Weights of a small GPT-style language model, trained from scratch on English Wikipedia.
Size: 9 layers, width 96, 2 heads of 64, MLP 256 GeGLU, vocabulary 8192.
Architecture: RMSNorm before and after each block, rotary positions, no biases in attention or MLP, tied embeddings, capped logits.
Training: a variant of SOAP for these matrices, 113M tokens.
Each number is 128 + 32 x the weight over its row's rms, rounded and kept within 0 to 255. Layers, rows and columns count from 0. Numbers have three digits each. The size before them is the row's rms in percent of the matrix's.

# k: layer 4 attention key, 128x96, rms 0.158, rows 125-127, columns 48-95
# q: layer 4 attention query, 128x96, rms 0.151, rows 126-127, columns 48-95
# v: layer 4 attention value, 128x96, rms 0.18, rows 64-127, columns 48-95
# o: layer 4 attention output (transposed), 128x96, rms 0.154, rows 64-127, columns 48-95
# gate: layer 4 MLP gate, 256x96, rms 0.199, rows 0-41, columns 48-95
# up: layer 4 MLP up, 256x96, rms 0.193, rows 0-40, columns 48-95
# down: layer 4 MLP down (transposed), 256x96, rms 0.181, rows 0-40, columns 48-95
k125 099:137214194194128113131127071156153110101116111090120118080077110170126110152071133111177179110149168122102155086157155140134144131073150115046147
q126 103:151174127113177117105120119174107125082156134068119084183111196127099129117140117156115122137084131157121145117109147152169107129174126101123127
k126 100:148099191164166100145149151080156106138191112156128120068190123116166124123125144074194114109173174148117138139163108182138129156127116081194159
q127 098:142153171182088137130190113130127167120063079096074132154118145161089137060116146154171118130101136110124155105125157137077112127157119092102073
k127 106:099083133054110127145109111051083101123184159165081091134114154110086107109164078110134143130161122099098109142131109187166132120094119111065152
v64 077:128150126165113140173122152159098146175120057205148143172126095113182097132117152119184174092149050154138119155173121146148139150176130113150143
o64 083:117095120153086145084085161130180126111144090145110152108064062098078132152135107145165143143139168145092181169125147111084090117076154153074089
v65 074:107166101117109137120132206150145128111146096126127120134109159128177026138127167166197121192115091155096114158147081123165132122136105138110115
o65 082:072160078173131208175115116134119108125146171162130125074064090179105158128151166061133192116129162153150143088102138104091113112135126103146181
v66 079:122115134146122109055194097146118120137151162135120096121140165145146113082156111116139068172114092110147161169116123102157109161149129110107101
o66 086:106151149125130046191150116057117140118125068150117040132109167101195159155178141193127118146132137139116107137131070095134090190144145108136133
v67 084:157112086097162062162189103099098164128159107103117153157178133108094092151134119146093109112194123129139103193146182139127074113111128128051118
o67 102:125149154131085111134134107079103174102175145157134117189153190122136115120095163171142156090186131160098122156141100106083100076136130183164190
v68 088:105125217163054143081107112155102171136153130126079108168114112104185102078169099193112153148102149112142135105118137167183127113158106138125127
o68 093:145137057069170133165147117148124123114151084073121127129066153113162111151138171100137125120085212110144057147157130114143163126103195099095122
v69 075:156178144117117050111120082100114118103086121092096093100158157141171101105129093114114118181129137137145114076126143053099110101130086184127159
o69 085:081125083114178098153169098132066112156077097102140110125119168155192151091146128147154077148141126164111165102159125177147068125144131164159165
v70 083:167169109164193136154153128108105146103137138064129129129138106135077107197132122121134079169108122088064156145171147116130120194134102138118105
o70 087:102145164113136138120131158142140156138152160085149117111113195156086170112167045143110081111144094120160087084135097088120067129204101121146217
v71 087:124110099106120074122125134121143095066090160113059078112145131178065131079162105148124142098157141146122130132085161073090064100173101200121097
o71 089:091123105081116141157158152141135192097107165147094134099183183112148146091061162117109155153181094144110136070116098150144109111088064140151119
v72 078:097132113177112135159158174107130116111154059122155183110149152129146171212109114164142098123132070163113145115103139156138179144107125128181107
o72 088:128147099195126178177089083171090106088200157114169100060120119089118175134116124120224139140063100117198142123136124140117148127083187109185106
v73 080:200116163107166123174130072116196101092164156068158096131132158172147084143147113087157196161099154115120135130172110079079116077117145164104130
o73 089:118172123159145139129182109118077112165128121101047138120136127117152123119089143094117153099156069130138122103121121145157081112209146141095157
v74 079:124136127184166131145144101097090114143158182109172188078187131121068135129109133064100115106096139141119164197118105131160134158139115132073109
o74 083:134084142113111158142141168129146166089122072142082138217148137131119112141080088141115124099107118180113079150135164134085172138171124121100151
v75 087:128147149094128196103147097095133154141113217074122090094157102210056144134112059130154099146113148118122208158126153077103100077098120131142136
o75 086:178090128123185136071152166121132137098084109119078138133150148087139113108155121153061092128137124157126111079146090143100094151139076092169102
v76 091:153137128070149154138070176071149133152113089085070112204109071149150148084116083122101144088135142118119143135151178126156154095154056080114122
o76 107:162114094143141144108126199113147156178119142133116155094173103135143106125150162149135087130122141079098098139164132032188088119126111162134230
v77 085:108203157113069106163123116103111102130171069134127124170145144120188050148116105134080139217159104122129156093170146158140110147151073105090100
o77 094:087057201157091111154112068120121133134135115135115116136102129128094175124155122122116102128101171145138125153176135175124128136132170162154221
v78 087:161136119142070208136173140110082159172130100126096134149082130110121090181099118170134160181153149109137184108171142151128139086167074116171156
o78 111:118151190106128146091148135197160168097208149155113171103106120147101142070153124130116118093055162124149121123122120119141083131098163125096095
v79 076:117078132125127106130144119119205115142153108156185134125146095174116095090166155099101131201146147130101141184193122161156146065144116135140179
o79 082:145144108172150124119143134119093089096135156122074098120077080101170097114156161156140106093070125135117074162087095107147167124177149168150102
v80 094:075154140198118059049140120139169120103109137136131171076098155083116155108129104097096097122127067154200155086098148131076129112160153121207135
o80 104:092101122186108090137178111172133093069182133128147149165142150126151146194099139145126153136137163136112126092120129142112173117017080147069056
v81 079:124076100104081134069169130135107090174127121149157145124151125154164134118141141094137081164146115188076112140140103189165119127115192130130136
o81 083:135140167156099107185100150104176094125095191198081111093090120144120169123147169102137126134117101180157104196118169117164116162162107119130110
v82 078:153182135166138120142139101119128158116141090115167133131136151151097098115100156106189052138101075156112127119208096147180086171146123180130165
o82 085:119181106143117147162134119042129064221103114131097113134099116120087180150143137147090097137169143162110183148177108121123134136179137065137089
v83 085:119163093150118183162148156149150158057131093140044118120121123111163081166107116186122138077202124174120156116095177175152105119107160123120125
o83 091:134103128120127186149097136142123165176161194165124132129128155131128182084119125174078140111112153082111134119111159096160165131092107102119107
v84 083:145085150102080097087103120133092137154135135120142111129145160104111138135154121133082146121106198069125172107164150160147085112149106113105119
o84 091:146109080124127135132126155127116159131171056122067110180148128146129088073130139136116098100055078130151150120156119182142111123193156137106116
v85 073:143122142179152152106061115177123172105158094181151122120077116140180127168113135136137049106144042140120116131119054148083169151115155059167127
o85 082:171139160110044115129074103121142095119105156083084123106077102107129154189122109143164150140146152120089207134162106139120150101170096097064097
v86 080:186147101119123122104153089166087083132112085171123165111145168092087158165084119129095069151113085096091145144064136108128160169103135087154156
o86 085:100152160165125144129136069098090128129155120147178111099155100152106088157146105082131051132065163180165147076117150151116088116121068143169100
v87 087:137096156125126184093139062139087151142117127121125031180087076150113091137159088135117159163129151130156053122158158145076160114174090060145149
o87 097:132115115066160071106101140160137131094129149090120130081098169115176064106195105129145134120163172110172137188119107118155117098139166116124135
v88 079:137133091158141132106133092129096139095144159072146145121164190190098115141128121134077104148131133106098135128107139105145148069152082132112129
o88 092:172146113151099153084095111104078133179126145179127126120141167114130112154081160188134105111135128170172158081114090168143147197196134220131158
v89 066:109110174123126100055121089165102158134086140100130087155091123127142079110194203131119080140057132112131106122152082183141093078130112147126166
o89 075:125097093155154186161161079109121103138134112130130109179054135162094083142170085090106124091123186126120137151087093227095165133167113118119145
v90 090:119059116129105131129141091149120132124117151152138098130133068175054136087152048160124092151098159105157092109136167078118112096137117112152159
o90 096:142136063112124097119104124128111065167145080098086126105151134136189128042111081160130116093099156114110102088074128149137123109155117063141096
v91 081:094086178130115138109087142093142155120179182159149098083114075143134118166095129123107104054118210115138130175087145095120057098146127185109113
o91 090:177097117075143114172175078133099163127070129106114109120170111138119108137134208155097171144105118109101158067117171126124151124121172142129113
v92 093:150075077103161139144196138050100107134112144145145158173106178171100143114128128130086083112175144158149127125117120147084155118102084202162122
o92 096:143192077149111115154097146137102118120121118191130090115159124159173079111125179117127120116229103100150113143061083114134166135109152168200132
v93 073:119100090148184092161176104104189113111156162100139072122108104115160129115094094113120151064060169127172146178122160137191125165123113151098154
o93 084:102106185089170097163142138114098130087183121083103134120159082070148134125088143185096141109136102119112114155129201047115135161128150115066166
v94 087:168081130138100155164120179126121098139155081132118094133157124134109130167135100161124148117175145171097152126175116094127119138068134113104133
o94 091:098117108142156120097106134066123146157103170114115177155123094131179143116171095121145078176134102145140107120156132143162144139178123162201227
v95 071:158103122151115103085174141144118125179126094124160121173066110073106143132152104138080189135143137108095115151159138162160138126115126089052144
o95 080:132200131118151099066112201086167141052203120134138170185131159133142135146152140155189142150110089117100133168096131066099119138166126189123173
v96 083:111108152151071062099126065150042137107184081106110089118126124088149100087148102140136139121067159124197106154081098161148142161135052118141163
o96 087:089139110113126105151128116112136128166133073137145138105078143080214132174120172153063076109169136171111158135163144080220090139123147148098159
v97 075:124126113096081109151147129128132168119139153117178131154083135095159187088179123112143155168127103093096009140086155137111162116120107112116153
o97 088:148123147158091104157072104185151082174075067143112134148104139141091095130131111142096138104142152127065214147051105127153089119116128110105149
v98 090:134183144194114114137111137177079118144140157136149125092103173116100183071171149129145143107082089091166098146085127131100126111126158099198108
o98 088:146148124163110178095160104129160165141098053111166067117087118146103113131055074114128136142125138127118117070065129141142138181034152092108110
v99 090:165158148135128169121157098101124085115171158074134129125103170073223106112132143083109153184115069132126113109204137121115069131064110127172141
o99 102:109145211110102139152126114165131140142066102181107119090090122176140087067165094103142096102148131133121129150107167158138081189104178169103119
v100 085:117111128125044129144084183086170144098076159140193110129144159174072159129107127209108120083150150100140123141175157073114123086128131113180090
o100 106:148145088158140087119138109154151160151084153107106157123140084172095202080069139129143118146085125099190137096161119130128104091142183114160106
v101 082:149128142198152160100145111159098121187176073129134161099120092116189123107102153139097202175108114140154116111080066199108108149110083061141079
o101 093:125093202069051144143104119105189167092109128153156086053069142127105115049111161123136138089114119140096134162140144138162164139128120138124166
v102 080:159104217145130183104037105098106165093121160144077112078145108197115167146122129079112057135109181133131166198067175147144107107169127151160149
o102 089:158074118101176129188168134131110129125070152062063099132120146140080069163154155121119139109072183117096104100184080064148136112103139096136104
v103 080:117182153168062141130101131172144121106105073093110126110148169099167121118131138104149128136113100132097170130141156108200171127137108175087091
o103 090:065097183029202171141118101141122125137119135141127132160130142098109174097135153069163099190087167128148113124159099115102154100113143122152109
v104 088:102058119143183091145164138134137132119110153169095135109140086142178123022127153171180152084109126122177163103116127145109147161115111121156141
o104 085:147113144063135132125107126132113111183126057095143105104126121082190141088083109143085144153133181127099151119125106124129127115113084120127085
v105 085:134044142091161110076142165119173105099091116154176216117136146091166147134125160149133168130163179124157147165155143097123129103097167116148088
o105 090:179110077151098090106158129152173099138162153129122098083171156146111132142057158148108163152117141099171078119069153119098090147177204207170087
v106 082:141097063109128155121126106161148123097163163127164116071141186117139126157116102084149042159068139156156137133161187151110059152147109104117160
o106 094:094162189163171031147166132090094149180169203133134122108130097123166107122156113121086150143129132170117097128121147142142122140136132105146091
v107 088:175110109113126093144166099161078125143111133129146124066138054123113142137144121116186134145106135110163086150167120121071162117130132139169151
o107 093:132119176123125102150128125111149147146143090113133090128082166097143109082104071124175177208097091150145162134118104134125059108100058114111116
v108 084:184119150112128150105150093162070127114133158117142068131134132140087158166136106060133134103092081082139145134139163145112130101092142016142143
o108 087:138184175121152096122162122083108152084132112119103100084155152101149122126207119126135153144099105155125161155160099130147057112082170178079099
v109 069:139121112163131091151152143163093109159077110145148145140099079127152134067123171145095121116131134141149084130073096143059157170153120115136178
o109 083:099134091095114118160186155135106169129127094071138112173076154132174158079162110095125087102145121109116144133150176114188153109041070132131177
v110 085:099141177119111115118050098179083119139097191094080118103093090159098142061129162048127124111087096105162124176147122098042135141164116129133154
o110 093:127092135135128161123187151170127128157082101107068110181090121163167074074117154134133140134116155110111210111127119111087129070130105159037164
v111 081:131127132082112164150153077112155126140183150138130148115095074157071165121128058122107081118145091136072165130146189129184101124158146150054139
o111 091:138119149140148141142109134105156101059146125115080097150147150091140125137190128122190101101067142042094124123150087111154185163157102121161143
v112 072:124093191102119139143095104117172064078092201107164064107114123133117060105130132123114202139134152120137101178186171140087080128152072139131123
o112 082:082124132132101120140176153117128164121073143113039127120110112181105074129101165140120173133171135077131124159104126203175119123114216189095165
v113 089:155162102101158099134217135103155125139106135110127093115145106169066115152156151155147146090132121114159106108151144128085105142127155121126163
o113 093:144128133157137082141129088104151158150171088144115160157141176116139144084105073197119127138121106101159153130094163120111125095084075114171118
v114 085:143108142160105107101122077087140177110114091137124158119165167113069140094122073205120116179148155172146137210069153140135085120151103183151137
o114 094:109125077161147116138188152143138187092097149116099141146142151149086174121105188118056107107098129173059155051164099124108155111146140150229080
v115 084:227099136172133123131170108176165143117124174128112055133124106171067087143185084154149168147089124105110102135050156092121141139105092131123156
o115 096:093198082101105076138191091068116152146111092088139179144145154099147113144145149135101076130138131089104107099126129135158091105130082123191141
v116 081:123128127094118151166130088086155129205127129155140209166134020144148131139099094133142096142152131107088068186153146123076119096129138184165156
o116 088:158101150125116136105159204186106132117095136130103073137120119123149107152097071119120111137086139125139133133067177112109104121163076126146101
v117 084:144141109165140077091117154143134142130155183102081108055076121134102147109146116090106151108120061142184142149085114079113137098121183105105142
o117 091:172182134150119110130169138124158131135133108107144180177143152094115086130119147155209168153110128149049101084137118070054146157058113104125160
v118 068:112117180143100125110144179111092148064100136122119105131106117152138149143132079151120120143121198117113113182196144128128099163118065195111139
o118 081:184142073112168160129121140132079103104143129072085158131091183153089128165142136173127173166140145146123154135101147136109117080114225099123161
v119 084:128099127133051126152122141114125136141160128118175179053125145133073125079127119086121144121116115115113149186135166184146129150134178121135130
o119 093:114109146194182113145123161169093093109085095069086160129085127187051164099088131127185149160121134132131141101155149124109147136140145160145110
v120 084:142117137134180144076124135138122077089187130121110064099123192131124076106106137150121184080134076153159113112052125186166116128137109085101171
o120 090:099120156105114067130113086064102104143091093156103165093158126134120087149107105112117125133155154135101169132120149144199153181088166118125148
v121 095:152146154131109213134116129133098122132086159152079141154119161139141157119100182156120178184144140101145148226098097100114161134097112134180112
o121 094:106104154128122160138097132129131206119095128126135121118042110167083142118077164149146141082084145102161131130115140093104151063155124144141073
v122 082:124065182072113089080117111115107109116096132197105137156104146113156143097157155188163202146127170100141116149098093145077128152107161111194109
o122 089:112084058174117090132136121123166118073121094169166106125117129177105122170086132148082138107155119074133162126087074158153108102120165097071069
v123 079:156091142171118046102118075104082127151130161097189129078124148140095140107175113134112147109095167132168063158140093108103113140163172148107115
o123 087:105152077081131088149162147114127131126108086083109152158147163133121107103107102097173151149169157175122127111126123172133172124150191076108117
v124 083:183175157169184091161081189115169092127155210061126136057128158145134086147145185104152153119079078114135159095127137084115127157136076157106085
o124 088:056145159103086070139212123087138136113151092151144183142127114075122089152056094089108131136114101073102116072144121146114101156133134149073134
v125 087:164183128120093109133118116099125132178102151106083107144106094159098130102125189107111189146103101133118139106113119123124181168160126125072150
o125 097:108178175083157200192118189171127074137088095117162151180112154141134088074115127105167164116118130162159149161118136152088107103119086109106160
v126 095:096086132149122076091150063137115136108123224124152134115116149108092154068180089101109143117099153102181163111102119144131129112121110129160141
o126 095:191168164176096136085120120169165168146154066113132090170148152061167102162041134134108147125118099194089091124095088148140127163128075118136110
v127 089:122129166084133105101125067166082166132089094155125103154128133068166177148132146142151169147134173132183117100038100176103165125060156106131133
o127 090:153089110148068159098057123128162104152123082119164108162181138114138104156134108126064121121152146153098137146130132158145117107149130118174059
gate0 100:155073105070118128097151123117160137142132123076144148090121116122132107143052115089103095136064090073117176181122159137120097185117114148121123
up0 089:173075163083066136165148124128093120098096126214163137127120159146150106080110132148150110110157079163170129184140167121107129126120130126117079
down0 104:073118124202109109169140161139130121151141145146176156140121144138088178112165091146114131142119189112131075081187135111096111048143164121142097
gate1 103:078142117151128111115115124117083164164208147063158172165138160155156156133115111085154076126148109135113133180116191126198136127196136114115166
up1 109:175177127100141089103152126179220162140194087152076146156119168091144107079168084111164128145114140129075118216125131087145138139144134103132098
down1 118:166114177176164119109117084100119125146139157162087118122140130096104125110144181106068092112145131116113131073128158106106130122089147144133092
gate2 098:099129132118129171148122102201102141101122145135091157093153097101144136152106158125179091079144129103132122122124148162056122164077186116137117
up2 101:195159114109160118075165090116143165136150131077190177116131158092135124084136081142173114146151130172161129135074094143119086109090158133127119
down2 108:077086132055143127153067152139089093173088179171116112131100136140111136156088152111125101104157113101172139104107116170102130160148087073112132
gate3 092:118131126164192088091080141156105167099121149112064113067106154082107108156161140137151154115167136137059116116089064142093139094115131177145101
up3 094:153161184104068089121151125111151120036172139138145137131195152148137142137134092092102094166153112100133133128076110156153070107126104173171130
down3 115:139066086058091151161052089163173156117072112129101091182116097105085144113145142157130126122120115117097061132119160112139064138117117122119165
gate4 106:162098136118103110131093121160175130107154130108094095128108101106150067182139156156221135149144103098067128154116095077133156121086132090062099
up4 100:104131138168064122139160134141153124114147107069171121138094114134121128116106113153167120147193187094073198101093134157143135174150086094164160
down4 112:130110128056102059131088134178104137117109131173052122158156109078100087127119125106148125101136088105120118150082086139149122146127145024097112
gate5 098:068111083121115154072172137137114144134127160166103145098124046176136156175109125185128103186118191093136142063164127129205184114109112112153173
up5 106:138101110117105135064160144138127145139179095085149123119140063096160175121123180133179108080171088119171089160153108107138125148157136092137153
down5 110:107143103136112133119187102171103082140140118128082141150137091166154158099135149145114141170153095064087089170135127134100165160151223100161156
gate6 100:108131169203131126133111128195171166106167102141074170158114122144127118096132174132133087156097162132053106166082142122064105109123162141149171
up6 102:124100139158165110191117139109111138138134136087114127156122135124129125116164105070135178122085072112131089113106122104116081165148113145112164
down6 102:140109100070103121126135143110192176082180103101181182111127127177130170096111149125098148125116131107157126181159098155136144121129076096140193
gate7 099:158141149132113186107122191171141106139068115184091153139137126143111122153127118144125200190152114174101134128137106114103068133103150119036112
up7 086:116172118161093114147097174164130087153149145169092102096139178193095125125124172188124117116116106117083161104058163084163081128122099139152099
down7 095:132149132139111110131186131141095114144103096100150117099123120111133193126167156123104140169091108163144088122156097144104174144100146071076125
gate8 102:107135121192203144113107142138071097186152175105077144110165055108150095126209136119101149181101123136176103127140141161128111139105151135062120
up8 104:108110154119082169144110105135145130156054137168134186151084178148157154153101150185149160114118158169131222138045190122107178095128130102133110
down8 103:179108133136087143141131171190135171088184131098210091107115096117117185078155100162132139123097141113143151142099117191077100107135124115105198
gate9 099:129121190122104151102107148162144085143156106136128121102120130167075141147073103100074103093111090155097141039064116103118129144200088179114119
up9 102:141154148190150124108115154103115138170148149121143089080107185169118123125122123125125143096154115138148091094104180114144090129134102139130118
down9 100:150116123085154103099144103118148168099115133105134172158121096081168064098188139122122088158131177137160121146171170060099135092156205082136091
gate10 104:117109153104112162180118161152087132134115125094072129114150068124098132176156124102159169170159130159072108129176082119127122137089117134116099
up10 085:101037124122179097135088122158076178136111088071089160140104107151086132173126132138116110095143141186120097104148183153112139162103147113123165
down10 091:067075146087102165207136135054177139121126144114161131128102110091216176094137094136130108117161135101106153149122141092103139123152154127147031
gate11 098:181166162122128218105053126118179142084131045161068092201136106132126126142109157124153172087114137131155108113159124084148170106078127113126096
up11 105:129174131098175122177110152173125086069170159105124099108158128141072110193096082139117174118123122112159111107135137147093115137131151117151109
down11 102:150111085116116159083167150130067104190130162104110111173085119101174176130114148140186125095074123176104114143102114099149141137098155157043187
gate12 089:196118137088134166134160136102104129095097113132128138117119137137166089136103098131164039099180196086098179091166106163085182172115154120125102
up12 099:137092112117125197172080174125084065142123127076085100079130120189086120129095055106101214141146127090122168132113161104171129157161131172164140
down12 102:118159104117126215075137120146142226129106098141161145119148114088120141141142155124090134139094116129113093162162104108145147119133144134122144
gate13 094:150178113120073120122167100150156189144109165073089160126119111098067154171166066094116078145119141101140081158092134105129153097190104130069094
up13 098:113132121107097107142121152131154080114117143146094157160158130106159110129124193116125059151103181120152101169091048084125115199151095100111109
down13 099:182203133142122185135170083148140115114096114097107156120184152170123141144150096107115075173112110119107124094149140123135164063109090152080161
gate14 095:173074137172178126146110144128169118117137131139077136136123116142099116133112111159155116133101128133125116113102138103137066134131076126150074
up14 090:139090103158103131140182113053130117152187095160116134102142085142100068134103071167194139139100165132161139171068175078047178111113102110150132
down14 087:110137103089095122101100154170092144116151134098082104131113146153111145137123165110100086089156092089094126123181076157175093161138159165132163
gate15 103:162104150174152121105105149218114100156146129106082185134066155104182095158098099168144127127101106118129098145155176120155174154176123143158098
up15 101:123086118163222166144059113142196136128089147144062042123137116107160145188133126160187129139155111109154109104132103112131166102102128089116136
down15 091:083076135150064107146204188125065136127143152136155151119114125143139143072143149070101112116112116105121158141066181126134117141146132146139144
gate16 089:072067125133091118150086125098125137139135097140175175115077098152039117165127102112171147153090167144094123170162116063108152148126118139130156
up16 091:104163093184159046088096159120158151153131143115103089143112138111148111121111140117161144116126069060154123108124116121125161117150121101127126
down16 090:111084141153045161120133114127103117098110088134174173146132117180058120134132099169136208129133217195137128094128130125113110134144082128145145
gate17 101:120226188166131176089137147095180146152127095112179173148052116090094161131170096090106120111111075117126125141124154144122105161180134123178096
up17 099:133147117174110095068138137093172108154120221069144153106094146130080139117149128136163144109105193230133120087139127151120139159122183116115150
down17 100:117100101092186180100093107192113208099115136150133121118176164122121168108121133109100162115134116182133162125158091129119120075142144126093113
gate18 093:135113137130134117145109126153137104155165140142098174076184156153048201162090121134101059121138125150120106118191118146098152137111097122143179
up18 096:107120130129209197107136122179136122117073212105112148116152114120101153141170125107130146178069140110169112152116072154152146098109091094168114
down18 104:133115146149071055122138162121126134093161100167177077117122136121177102153151119101096145077218114160140160115133138153140134154137157171131204
gate19 095:112122123179128092069086180130145106116107088114131129079156115121153145116127078182130119089167178077065139132179051140119148160130145095142169
up19 113:067122158190163145121134173106107141110105107109139130144185172116106083145133132136091151053150104066194146057133130107164142149178112110118099
down19 116:084161086154159126156107100125139133138141160121208107134157053070110103069102137149084095119162099151139132137169155136151141165123119103069167
gate20 094:127096128111194138160147148101076124123127220098082135157131158091107150161149172195119161141137161094141103107151121158147111125140072141159127
up20 091:115126155136177150131138123135155138153115132181098133135084085144047128154114153145146079169149134104138090120133115112182111114176124107177172
down20 098:100105115105143140098173092166101099146094144088142094112133144097213160156121122095103098093127111170169074150093113093118118105097086210085084
gate21 097:115139144161153125137143115128170162152112136090119091166133152143140081166082135125145092145127136116104096212140081143108168121109086147063090
up21 099:104113157122144114099116096085109140144169102130176107117184076130107169129099088106226141131095146104139146085092138125110149175144100093149091
down21 099:157096056135148147136124138139117162133073162143118103134203082144177121125134146122139137160220114151157130096154108180167126114131222165146158
gate22 101:130118156139151101148169116131101164162128160115188182075180138168120077114169135114199129180134140083127146112128126138147114127141131124196082
up22 100:113148134133111187137195131105175065120189166135201132116099106171110128151162137101093107173147110167144140152080058097062119114163118111141134
down22 096:188104124182130012160092143162148074177117174136084118132143112101138114090138106133133143100103102154167148049166142144154129144121112156065118
gate23 098:147104111139169121168083091133118175117094107148108134138092176116145176136095194163120152103091142077127188114137108097061100076108112106162163
up23 106:123132134180186165140165165025082147122102145164138048130140154191174109106108125150121116123145124170149149127143127149167151160196143120122111
down23 104:154133171085141104107127113139174156155178159110176154166146099116142095081142197173151121130105130109141151087154151128169113093115123137148114
gate24 106:114072099128107167124109087112157044078143156090214131134148133101078131129100178116145235155134126153085130128130094062153137113187135150123157
up24 090:104141152162126169156154143122114103066139125150116096209135137114077025129138116069155137118140113108142079135127131146061126117143119075147090
down24 099:170115123124139139155132110140160163220114183168105112136153133158129112140113120143097087115150084130167124123149202114164109147084085111167140
gate25 105:177160165211172160128098148157137144116156154064163113110086098123148122088204121153076146119138113093134142099122116157105115207103075096069136
up25 109:202173090123112107121107123109152135160185200056141109137141106155141099114112145115164129159159126162108091184168121152133098139156089184144155
down25 105:091133141121112099104118103134117111170117098180062141107199143108115068109150109136089154133027116087169154101125107127111144160138104098168139
gate26 097:131106088066165131130145153109172134169179119112089148110154068133137180147165154080153168093130167086105081066176148107131156123106144103097104
up26 102:159183133181166118134125118169129168151158118121045126151123129152105142141187112113139133139142135177134129073125089101131105120121101058132161
down26 094:108058182189088088125090173112126115181157093145156149111109091130037121090090122187162106119094091109184152151124135109106113178112132081179174
gate27 103:085139167189140102164074123170162130136100176092117147094102129105135087107122091132155121175109185095121104144136072060099147152099178135120183
up27 107:082136166149112127153205164202119117144128098125136150136094120175109122180080130134096096141121161174124157136131160105114180095173165144058151
down27 096:167129078072111073099120135092171121135116058165089148158150113081081123188131154117127107107132106146115123116122134176104116180135146174207124
gate28 105:097151131105152098131119145170113162124144139158097129111115092142132119176108182186122154047111151128127183204132139073112120063163146069073084
up28 099:132114117144114171114138076104139105078103128119176140159152079149160125094141131088103147123133143120120116113137123103182104159101072152196131
down28 093:120140088106121128152109151174122120136151196153095068123077184119126181165128170170099182114114117095156117138141115116109159116196142131050121
gate29 109:068138139101166133156108154208162126152084130140154154096081126083093144125159128118134161145150146128079100143147104066031129122092160149142145
up29 099:111073068091147164123087164081162117138100098121163153124166075102131102106086176106140132138092132117115151141170159124135113141135103177176083
down29 106:118142129103079152129116160167122131119100159094131131137091087137157176152129147134216179165150094107149130121143090098100130133110097144104177
gate30 096:107132162128156087042101169180101190163116114125085142150113120108089116123167114121198097118139152183093063115167133151138170090179139131092103
up30 112:102113123142121178125118138180072132149126121137109102169054163106111167116130132142180125077076155191152127152171112098129134088066110065114169
down30 082:151099115147117100165130112097169076121135078109141157127086071184120087085154113124165086165142116064088144110125143115123115163128144117183004
gate31 106:152104164162079111124156132055101111076069117129128140110141116173088118149094154163091154140055149092120135131099198110079098113123101200108118
up31 109:173138121149099146124154123104125130077208088138126131154092136218123129114089105141087136112104095171126150154161089126126161240152109120070097
down31 107:071075103111084077172146046128127133189040086124148136178128128169124126163160165129130118157138105122137145099119158161111142061139115154126178
gate32 099:105031112058130155111178084167135138155135120117127165153165136091149083088137099105167138108105153090113107133108142143096119093126133120123027
up32 091:128069119055092095186124126137129081149187115158112141128134134096139160134130152128118124137154120136148141089125090151115157139165097114171090
down32 100:116201133184136106112139145117150188133114146127199129118110100189148100101083107164077131128100134166098129128129120090120114137122161171109155
gate33 104:117095125115158141109075094089141160093102160121138155092149099145136152118154107108129147149131150175046149146083130161128093016161092120113134
up33 098:166110116140167095137164162101105142141086123168115152086117141124128154118088189146149164117141103120157090075109107176132194208154179130126148
down33 101:154143129181128147141039095121125126137124124111139178127154121152152127112141043077139115140068168128098144143094153128126125086164144086097076
gate34 095:130143095106068137124150123122177196137118145134160131145102164145177147159147095129133138092156072141136075174126106175080183095180086088095139
up34 096:059100163076095077128112115137167138093121106116160116191142061102129096150105079152158127163121130160158109133156135118169151120107100107142136
down34 106:157137100120177144193155123158169101161102172083131149056114098089118118169145117083154148148157118123075105109147124081144051196117197141131131
gate35 098:096066172103174097120159129132104159086104173120180151132113131148135165138097088120121144123114088095122101091137150179098103070121180110096168
up35 099:159101106091062116115102066161066079095176117158136195095163115122111115134099143111068108126163183118141130122144132131134095100123117117102053
down35 107:091137079143192107121168141125135091101154125153088084123149203113126176106087097140131092149137148106114115175092129120086098148094101128086110
gate36 097:101089223102156129124162142102179130165133126076221143119052126103093072138161144123138137157138097103123102151124150210101068108124108122101158
up36 099:115141167087163109125185112154114152113135147163091081176154152095098126104209142161111112135111086124163103145088090189105122125177192127156094
down36 095:172183069172107117165096170160119117114111118168133171140180154174160131098087114082137162118154157132122157134152157080130224134062100161155133
gate37 095:142174165113101167154147198161163139160158115094068104079111082112163165119114136124095148144082156136116150152140096168172161104155123130122074
up37 087:119178133121133145107108181109072127108145096188128082137127140108199174124079150099075164120127080122113163090108153136109147151084157093137179
down37 095:150047138124094107121081148141143112165163175107158164155135148163049083173159141110149168117145143112168093120154089141111095126139134202116098
gate38 095:204092148117134110132139122102165130159111125148107099100036137077108167065112085096160149153174119146123103070116116117164113090132162125101120
up38 099:088106192172115151156164092130078157114106105118129177104161121081147180139090142157105169063107103089125071113140149173120097100103078087138102
down38 098:108145083099161114102128087146149136116084139186127085132101096150100113095153139062126149135134110136103137184128122084132187123155183105118083
gate39 096:121096161153096140091105149130130085146128088173063084059123097143079122054093139174111114142128142134141142123082115117157133208150114093110112
up39 097:100106129096155139126080107075106142143099139176101132182144157159123112152142127149086137077151123112157076174123121118044116182115114091138123
down39 096:155101136198185150179162149101112088105113161134128157104127077093145136166138135100148128167118078155068190109194138167149123114092155127140159
gate40 092:168174139185096161141144168107130131175165135109087194089103181101106094120080109177173140108089144119136117162122142069096182138158103127138109
up40 095:118174082140146125106150088102122137133167122139192102133130156150146158119169139170098077179158081158155147155110112183129169111128113114117097
down40 085:128112165154079175162095133104105142149117116150076173107096132124109099144089138130114187098138130097134175137206116067136075097139129132160187
gate41 104:117161070117112095160128162110109142144172100108098154162086172105139113099186126083174107089157093096138144144085148138144121196124172135151093